Part of a small language model's weights: capped logits.
Each number is 500 + 40 x the weight over its row's rms, rounded and kept within 0 to 999. Layers, rows and columns count from 0. Numbers have three digits each. The size before them is the row's rms in percent of the matrix's.

# layer 3 MLP down, 192x640, rms 0.0612, rows 173-191, columns 240-319
097:521519504502524511470499515530430507542544481507522499514494524489506505488510525577536473509551500566499541466493491567525472480557528538528488556527490555479554458525522509472461503395442457550502504530501472430461498462463496526498498500
090:447542530428445476583491461438488469520502553471509506510449488513498425453539576483491525397509444526517446579545522472528493458461509553512473452521504497485477516504491490443512499565515495504511425445535468520481478488473503480484502456
100:529499496529498541540539482539491471465533479497504556440503451487457492521542499430494464486471524478468488461479458530554504538479509511541576468448577566455492509547470498450451477471575460482412485544426459550553497483454526491496528456
104:473463526487429469521481555440583475417450527528539491461442476511468480470434521530565517432422432507513466544462471475525526473556473479487535512448493467493541514544536460509511448448451479445487462510466528562434559545561513541427479523
101:537549568505515511507558367474509493425509516481555508474547562460569480535524466606437498461528459397489423554559498472467497505548420513571475496490460458485483474455511541524469427447449521563514500532517532466530513487466545506519457489
093:506466491534605469478541529529476559579545440513538494480539430486516507473544509451489498554535475591558535516467513483528458516497474440493551502444485531515515543530534513533479479464507508436479515472489503536448521514458532426470520428
112:489496512504526479545529537471548509527431475526455490518476472505556502568493429549439518511534499523454516501441453488471433540497399499534485494510515514488489539516489489458456493545506462491459510482533498440528524459511499491555566436
098:504488483442403421532489444496526536547518516460569486481576493497474485517549483456522520417522505511481459525580560493546540482441496497496447581479525508518423500583511534419497503503460473487506488512472517414497413492468512462577463534
096:457492498414488513485504495466542504501577445566502533522499506557468512494499495527513475483465459458465420492445426560494547399499492458540456461466516557475472537460503539529537524509485503476484544557550504505525446526474532528473386456
104:472500559461491500551520466485475474479512541449533477535521426520506448441487456483477452482502517452506518453520487439475556475533453570530505457555436542458432478461404500495526445571454465511550520482506556508537571449529522481432507466
106:585539512519515491543515504509524484520529537500457546473549520496519430543480539468503504551452493495512493488527506487471549490495492546507483493505605457433476489483522473499507506463571540452544586520502524540508532512488443515492419415
095:521493495480531527496531511502461504481493462492436489420489564434540460553451555572454478520481539516533543598581417483479489499542476481473562468509480498544595577513487512453484532547532478439425544508500464485475442495466508481478551459
100:518562532473563433448480550535541520478506474507549554530527512493453495539499478573490565507424528412528538511456492649457454482527550513459525508612497561516447497494474479569538612534468464427472484469513447514488476526435474515416480509
096:512510498529536510508521520518521435539473496426502441477530498454493502539493489551540493535393515530529492584453540418517506508544425474495537496508463498501537477544523446511511461479418447546508556583519500500520439564556494491529464485
099:490458570557493529483503464428478503493551484531496590552511552437480531447497507512543532546521509500500527498473529499521483456457518462468451528508434463590515521428482482575532504431421489561521485486500563570503491506516470594514579572
094:449552467517475453451457533484495562453534524511494473544498456532481452500515437538495483477535481550496519509393394580508520478554571549442495510509488501520542493492521525539506486457528468520473528518540483453536481508491454423544528552
101:473520506573531528508528432501581525513573474466510470512441499471455448512434532522393393514512512439504494503474527484560455447569539479563559492489470464520471532520500368469536499482519463508490448489480539521452527495438516532595527549
091:536422581496520442450506501396507460521539552495536508569567508562529488450484577535448503523520545505477562465448501526476494551510470393527531493544515509472512538495506498497469537472487488450496557456497501451535575452548472514522466378
099:527519579456517423465485538541521548514445498404512579528423471491466473500533551535524506501548481455491613510438478596517541498558503557459560425532585453504536487577525472501439442480516538531485526508477492441524490486559441565455499504